Each number is 128 + 32 x the weight over its row's rms, rounded and kept within 0 to 255. Layers, rows and columns count from 0. Numbers have three digits each. The size before them is the row's rms in percent of the matrix's.

# layer 4 MLP gate, 576x224, rms 0.0783, rows 73-82, columns 0-223
094:107110120167125162116156136166147127134118138165122141099107102121122145134137119104161190103085133083073114121091080201137146074087124154168109069098121126222108161126173102104090119145099102087124195153145114118100063184121079101110163084183132094129110141113123149126052190181070179087142132117167100067181176086080101119130093162162050108148097110162104124185095114089135148110108146120118109186122164129127148160156118098158138136129154164149130165130077126131164087106143122101091157109065120127107033135153105155090093073119086135108137082092149159167140126117146107175088138114121106127187155088112120148110169106143164165159133086070161150137121165095114134143159
097:147132101106117182097136170140116089153131097103143127122100201146183095150109106120110164142104122102098121170122105128075068086154085085172159151149096130136088083140158131111157167072140114062128105129096084109094108153124093108128155173142175112189207136105129114212165135109141106089085133104125134085114116103158098134147103188099110139127128115081207143096079092122071175151102190126158112154183125085125125164136070143124106132161098088091117131098092144122138182146168121166189226145124113128114116070132100124189160125109108065152136160132128131153125056155154137109173080071084177149145140106140082126080194178120128115123129115122132095159125170117101133118159
089:158111167150110075182155107104079162148111131129090135130123079109156158066117081162163183140115110138109075127141069166129109160067113205140139160174119119070133164153085101129150099090148147148088144186164098093134101117126123169138148135174122115139199152148170070082142144167175125159077117132146132121097095063114184112127140097146100088137104171121164136058136159146155160147167185192140161155157177158156124076134163166081136096064149146163159118100183140101126074082167130161132145087151124135168145170093098160166118125136164141126115197174160133090126149075122118151218117135141112125146111174130151115166115105139141161107106079174117100142180120139122103137185
102:087127122095123116133111117144128141147092075152079140114097110130128143132191106151121110092111137147094134156191132151076117144100110114146141130118090127170136156109122130106087150161182119127174131160114088115172138163139138098061105126145095145143066173154128188167154068142123096116101112111093119131145154156102130161147125188090171100109213145115142094076088109118113129157110184090130113164181149178113183078071126107139173123140177125111141148110075068122172066146091181105157087124094095172101136106049170187039111136098166040089183124138118152118111172099155141132122069132108130159168130096111200101166136070106177163133102169145154088143130113115102150126085
106:103183064122097127150176172117121135126148096108129147119117187083117124144071079063095130099108158096127153149140123105111199078161122118143130170114077155126119124167120139109152097163206120077186093148120178169142151148141164109153105133127138078119124111134105116087124039105125195128140090113116136078130185191108115131110131114084125107156144146094141060097140190055043148027127175158130072166145181164156120120130122115165111099174157140126121122110104149161116131150168154107137117139141156113110104129154123106152075094126172060140105129180112075091118142075138164130167122105109135154160156101131163087115098126175107120105067126099143166156116059085149108097148
105:163106136105137073114175152108104102139169091117110147079102098163132120140085160084067199104115154130128104112119152106157173130130122069092185117105120112069154149139166165154151138102183148122108104117114155122111194123128084096144148139150145141145123140148159145170172158129141150133159097121195096068158050102097151177115121051092133147131073184134121157161078083132161112066169116167145103213138098128143110159117145097123161108175123141063152114098079124108095196111137167149152110138115178162087120119135157102078117121123140136184176108120127123159078132087118177146183162163149145153157115183102094156162120076152143165146096074118126167154104100126111038147068
094:136148131132103114161116131135173116124122103154152137175094134054128104161139103131135112105197070165126062140159073132162104131038140147096120122099065134129143199118200089143162126148147134125100120082104140111126165138115143180107130152136185148095168130083137180115136115143141171104171134155109122133143137123174173139093120140117175084135133117153076144141132138068133141129155182159162084094217228090117083165107076072126106153141104120103091056128111130103099146192121146152141151129111090105136106076095139123146120112114159142132148105074117099129107102113094125032084181079142126115144119125153169105181094196170115101130107112054087130122073129079154116141127
088:113160103209092117132113109075070160152144139065140075133138122146126109143152080158173111107138135145101112163152144087156207117080091145112081153145143107139108140116155111150096178088139129137148139106143121119137044134126085072102169157098158118182143103152078192137108075174130104159141117139136104216148175085111189080114158158152111115176145132141123105126139130125074120165094143097111133122091129050135115131079117133094092115195151175109131114177152108098172107143150169098084108158177158095137088142143151204050145139128134140128095082088137116120131107119095140097108076095121097124146137153068172132121027138153179127130120101111082149144133094095072085114095
093:186153109113173142157165170131178104169106110158114147063102150122082144146127083139156135114070189147085169125112119150098082156101164074133114209135134132093150162108125148142113127115103122131142125115128154160101111075133135124153169111144115087125165163083065151129079101098083197115152129093130061089155112145095132207081128117080160102137151156164116175105101174113151145091119170165145114100132162128114132117121146118174126067128188145148077123113124060097156130102157141176104133094108133112118112118156163167098090175160092104122173166147056116131143140108128047159131121141152178113162233132172138143092191129181117181141148118068147123144169097099145106135196
098:111108038117137135112118089179101116157156125193146101126078096145149111193086131149185120110197119132120095136119142156129123140083166189120052106181129105108136154153110133125114137105093154078120126109140154170118100077154175118155186119138078115095163144087160131100175146122112166127182129157130102171147109154126168167068149108117136134187123147153124162096226101181162141094167157126130140188165129162105101193136134163141102117139130138192151121147136114113104148112152102107089133142110129148159132151177162100075093166127166087195066099128151099145083149129085163079104127093106165118101062120043151138109058094113125149127130100107162171164201145102108126143110
# layer 4 MLP up, 576x224, rms 0.08, rows 73-82, columns 0-223
098:143118176149170053154056165084176100175147087141133121099124108185120135138123130126134128138115167125151133090155160137088112112093113098092124125060165152155083174114141126112148096139102084115164126168050135133103108112109080136102130129189138166163118132112086155149215133084154116104120151177177101156133162142120201150134159169182144116157137114133182089064062144120111105128178146139150160139123163167133149224180172132129146132163158133144143158151074125153170132146157138138119179120111148063203136101167120150150117095129124131166096057132172086091155164142166072171106140113168115138170171166091128164116189179120104187131108105160112134144102143157137093093130
104:119171186140103105096102102119099130109139147115137095073107134188126159131136078169127123087112098094164160108129112163120089137123114131105107153153158184096164145135095098095062151123119078089128103152163093123052148154145165144135147050138147155124136071091106110114061146133159167081189153127104143094071090093161142128097136142145106138086129128134149104115171167150089178160052090147102117097153116135186114147157145118117135115119170136183167220084109122159092162042134143132105096115143102152160145178158150113164133122191108164137096123115094135078150192072132084154178126142085118151152096126174153172148097141099099066091134180221122128093089118166112133148121
096:164156112081153135108140135146153141173116125100069073151141093144149083174156141138123127146103117134109076149150172150178113119095151087132061175144129069075082107165149138136064135096156137114089144158112119203085136128099138142154108124120086139057170114178061129101131132146146139174181182088112147149175121164149154100119124138119097134082142107069121094120168133111070164175132143082086141089147224133134136093127151165117073150085070161149121184116077149106112097093112098089107155128086127158105103094158138048163114174142094110149105119169204136103163120181175128117118139129151093085133088132139155104109138169155161079108069128127140166144126160105180164179095
098:101123113152112180157114082104189096145166084062134116121110144144153123178089085125118097071110066127165158138178144158186059159100150143123133123149084105088116149080113084105113162177087128105134147194130099050150127092164135137158119124105183160158075153116138171169107148116110066169117125133141148127199083082117143155100089164160110110051125111127115157090137102182092139139141123075130172138111124164051095104122140138128119164142156142118152213108115120107108149108109139153125195106135176077145101159142145193133123157139133079133079193115177113168107109159116125103131091143085160168156099088158107114160161101132165135078163133140113148183123163107130150056086
108:179171193126105139128193151113100110139109012147164072121114101105139149104109130141170088179156094115115094139077121138134149164206168159130123103161127101127109162066172140073107110113091151168133122087109071188121122211068158124161185139162187153121175091154120139133116124172127115156172095148108149033110125108165132112147110170179112129112201116137084184121139138135159089116187151112155177146102105135121129116150145090142159123063092126156096111149102094194141099074153121117189133105128127132083126164110114140104129126138176175111098078125141127121165081145114089127120118107122091129088125157123167193117110139147101143123116113168160088137043115130139132127114
100:124184123128128091117179158127177188087131150147107045144150091163119141138122131107110122152079124128159109101100121140150106148087148152177172080122127121121116097203115113146126123069164194153166187110143179122159136101167081147116070100139095139145138131180154074094101082127166107151140105035153137147177136186119168090154150134121146043113136117122098150122151137086112069115087048104080064105085089139140099151141152105118173121149173084164139152113151094173156144163151100094142126101095109174076188148145121111150139121107090132149170160084087100158127086115166137194104134148091067087110101088131130146186138076118170130110096109100076119115097107128135129143171
099:124225105146142153123174082137168143121150140120098082086121155124152121197123145155135144118030155160077102152128198139095117133158122164144131128141153121132114165126124135104177141119133093149089142144143123198052107111133091093145119151099102129115117139073147149099136190132121120136120119104076122099126144137124104093073154158155098179059071136158147144105143126144156122169089124173109163070066134128115104112141178117078134116125126142145113062190201034144143169076181096136116154180148154095122150109148062137099108134079141164167081128127158140142155064120102100122129071136135176142122100137071132104143145126110185099096168093115118194144145082078176128166133
091:133111148137091132148097069146110108141128108123119115128157112107176146124109094161085153131116142098095137093186180127103117071161162133101127125075103103081115147114119117095099174173093203132126054112113169136139115114121133128192113085098126168121103099138080138146118159134122137100094187139095077138201192154136088129129088129104105176162134156194141179128134122143121169160151172166101146103125145117124139086078058119109127109113099178153118185143142104056075144070109125136096139151129104049113140104120121133097178151130139073148071133123144107126145139102103072086142087124080166144123092151072093149114123185149187037204147116127153129102141135149026117141083
104:124134149141157136140071159120179100158114105133158063083184162130107138072149097123058152105132123097141138116146112091094127135102129093086120154170163163159196162065067123166101126126163071158119145129087120167109120158157144138102118139077107150127114102128076097150086109141093124120180107130140115151129101101123131113118093190080133137109167149145123168181099095111070139055132163086103122164153125138137118066106099086150145144176066147086063113104116111126148139167110154168102127150174125167106210053146135114141137178116137124105146069121152124064177147188161119187093161113158150068143142212109088160100173171124091150124143071085101075129119145164116090128132
098:072153168093100134179117127132134092141148186150143159125124122123124101100099104119149112173099161121142142162172095122100127111106102104098134125113077112126163146130114059104106115143084124176172101136190134124140130194163078112171116102128150156132084133094090131145119190108133085142083104118201113092051176179176098102165107136169143106130134120108104134133124098094165162069125114102137127171157085113105122116092108099092096162171165041084110082147130118166156176142154110161105134072138192124141140126068073106097114146155118155124117179167080166172091132156138167079116101107137151204170147167170153120128114172104071118116088055111095130176051181154077156133128
# layer 4 MLP down (transposed), 576x224, rms 0.112, rows 73-81, columns 0-223
098:096202099106133159081102116118114168104127116058132084044094110121147079150100107170113120102084189122099142117115105122090092093136119158144092088128060122176112140133105140105078111128095113140181166188075129134120109096104176084154088145118163151139101076103121130132110129152089159171149114100132181116162146189118153110137054150076131158104152103141152126150109140124188095139132114134122112145133129106147118108173153121115150172156131151125167168094114156138131041106186104144095193144141055113168133208196088124070117137184151096106135085128096107180084102117133075166094154071136183124128109154167152147151137104091157132093166162131067084118070159164132111120129
099:125114149094092167166131078121095143137098110207146166146080103140111116106149150116089174101108159142149161156117093139067164086106097123143135164090096124153210097132114147101089141142145064144127118068060120048135062099170146122145094068132080070151092082127048149122122118081091120133128157155147086122146126089135150134122123130195147055131104099141072126151151145150162145181161097108086153090128086106137175092124151118162181160079125125102104114093115146138079134163093092141159208071107041080147157148111126143114157147159084085144135118146101130125118159125140120141090088113139149158120134174159166122118188124122124180166145070188139082139145122144118105130087
092:150091177067173180081110060119111084131069098140120102112121070129097139194122102071135143129102096202110118137176172132078148093115188116124126132148135121129146145202128155151142090163096150153183164137130102157126163197156139118178141155109118130123119117145095098129167144104147159153142067138143145201159165131117150113063161160130163070143107096129118147137143199168134111053146080120080134079148133109161136124159144120139167130098074127147115140200117142112172088183080102132112155087078130106174137108088139094139141119161175144113089114103166127152065168099161162136179081095109195101166162125119114131053139141164080129086139110141164140165104092142123149153103
097:187111163060095130147168116058097031132161116106116092105107042110139102124155130146160075143125131176126127104107144130123172102120113115171111082088138145103151101104103103153118191123125092093097149188102163115166129117153105090088175084067131188118168115121180166095098122147080150104112142186155144109131061138098180157143117079100109159113122157125123165104176077118145119189139140164139096162185146058194116180108158116108093152143169154101156145142143077091098125115119127080167139130130157130143116187078098135148100143153144137125152092111152115133130087193131166140104175138138064202124100124095120102152103067130146143113096144205089110135089092115127150140131
110:161156162104175162112109166109141136110169153146155052084169121108137153153091171104077077178088098040087084124106159115117121082174127185189139172083123071144072083120123168144117114141172118078124094212138120143082104158130133121135108071143120138142098156181126137128110093188123122106132100168033145133155075135152094136119138143125143199110154143076136135138149135194097153122111141132137102168166134062103101098088110124105092105116140102169141120081159157134169142154139139109111133159083134146118150166137127156175113134161103128138103129107161146107155094119159120208160175146100142136087139125128128175132209140151169140137148137118107236064146127103160119127162
105:122160171098125164052133127119167164143159113125120094090119033092139134129142075155144123164159077151110122134082149163082129095135148075172134162116118115077130135147054117132170098143116128085162121143129148039115126092101100220132135106130112114167128137145131142107104135167184190056117172189171104089167114087141114103138172118092124157132112080140143111143149157122149133128142144145163112114137098120055100145162125165098108166192110042117181113167100141111167149125145126137142067075122165108147114140106132135189140111136080132126093142111185130145152130143135111155107179152082081113136128174153185187129136111186140163193119131176116075174130127143083054132114
097:197074153184069152134124086172094109120096147119118139096101094173114101164146157167124153144172146131156146115104136114164117128091177169157132101128174125098110062168185167133158159110111142101124128106132111124140121131149138152193124141180149103178079119090109169171133102168124114093138089114125156086053090093086081173145140144127136104161142161091153151123138154130117151057137131104146134148086160148071156136123075127105110144226073196152087116087139124084119036175162089121092104105132127151147134151100114118081087160158131127075186109172055127127093127177115177146131139180142116157131163094133134149177192161152112148155153080087136151094170147154111106162087
100:095145123077103127123077146148113102104116095095143099115159146102098140120100132166135123093154167191142073132090110096154100112155105130175100138118132127136111119085100113094145082172152110113135089197084143059104157156125161136177192194138224147154117101190131115088149157082120156108157161110161104098077149122160166101159078145094131104182170161078149079153048135149142119091124174139139144138143123108106071135184155129154155100074126131093102093094157160152110118140130156120119148081172128150104089101124134119165068126119051163125114138104106079169178126176098110128156182114093170096159107062112129062132147156091151088104108117094182155065086157130092079106135
104:104178106096187143110123104168109158158075080131088096100119105169157173090123123098107120130140147123177087114116174114151099139110116123147114127179067170154111147097108102158104070125160117163145208209126105124119129156159158173146095170129127112184111132163124126118163175137148157082159186127166097147115116081160197131193116088115101106175155105112114144146109109142179147122100180150120070172160063101093172114093133070168096175161075167125072167090069115091093120159093136124162102114095124114109154136118147100107126189151110127098220126149150102123146162142106082091133089117155135128201128167147150167120181109076146090137136160166073116125112160188124139134100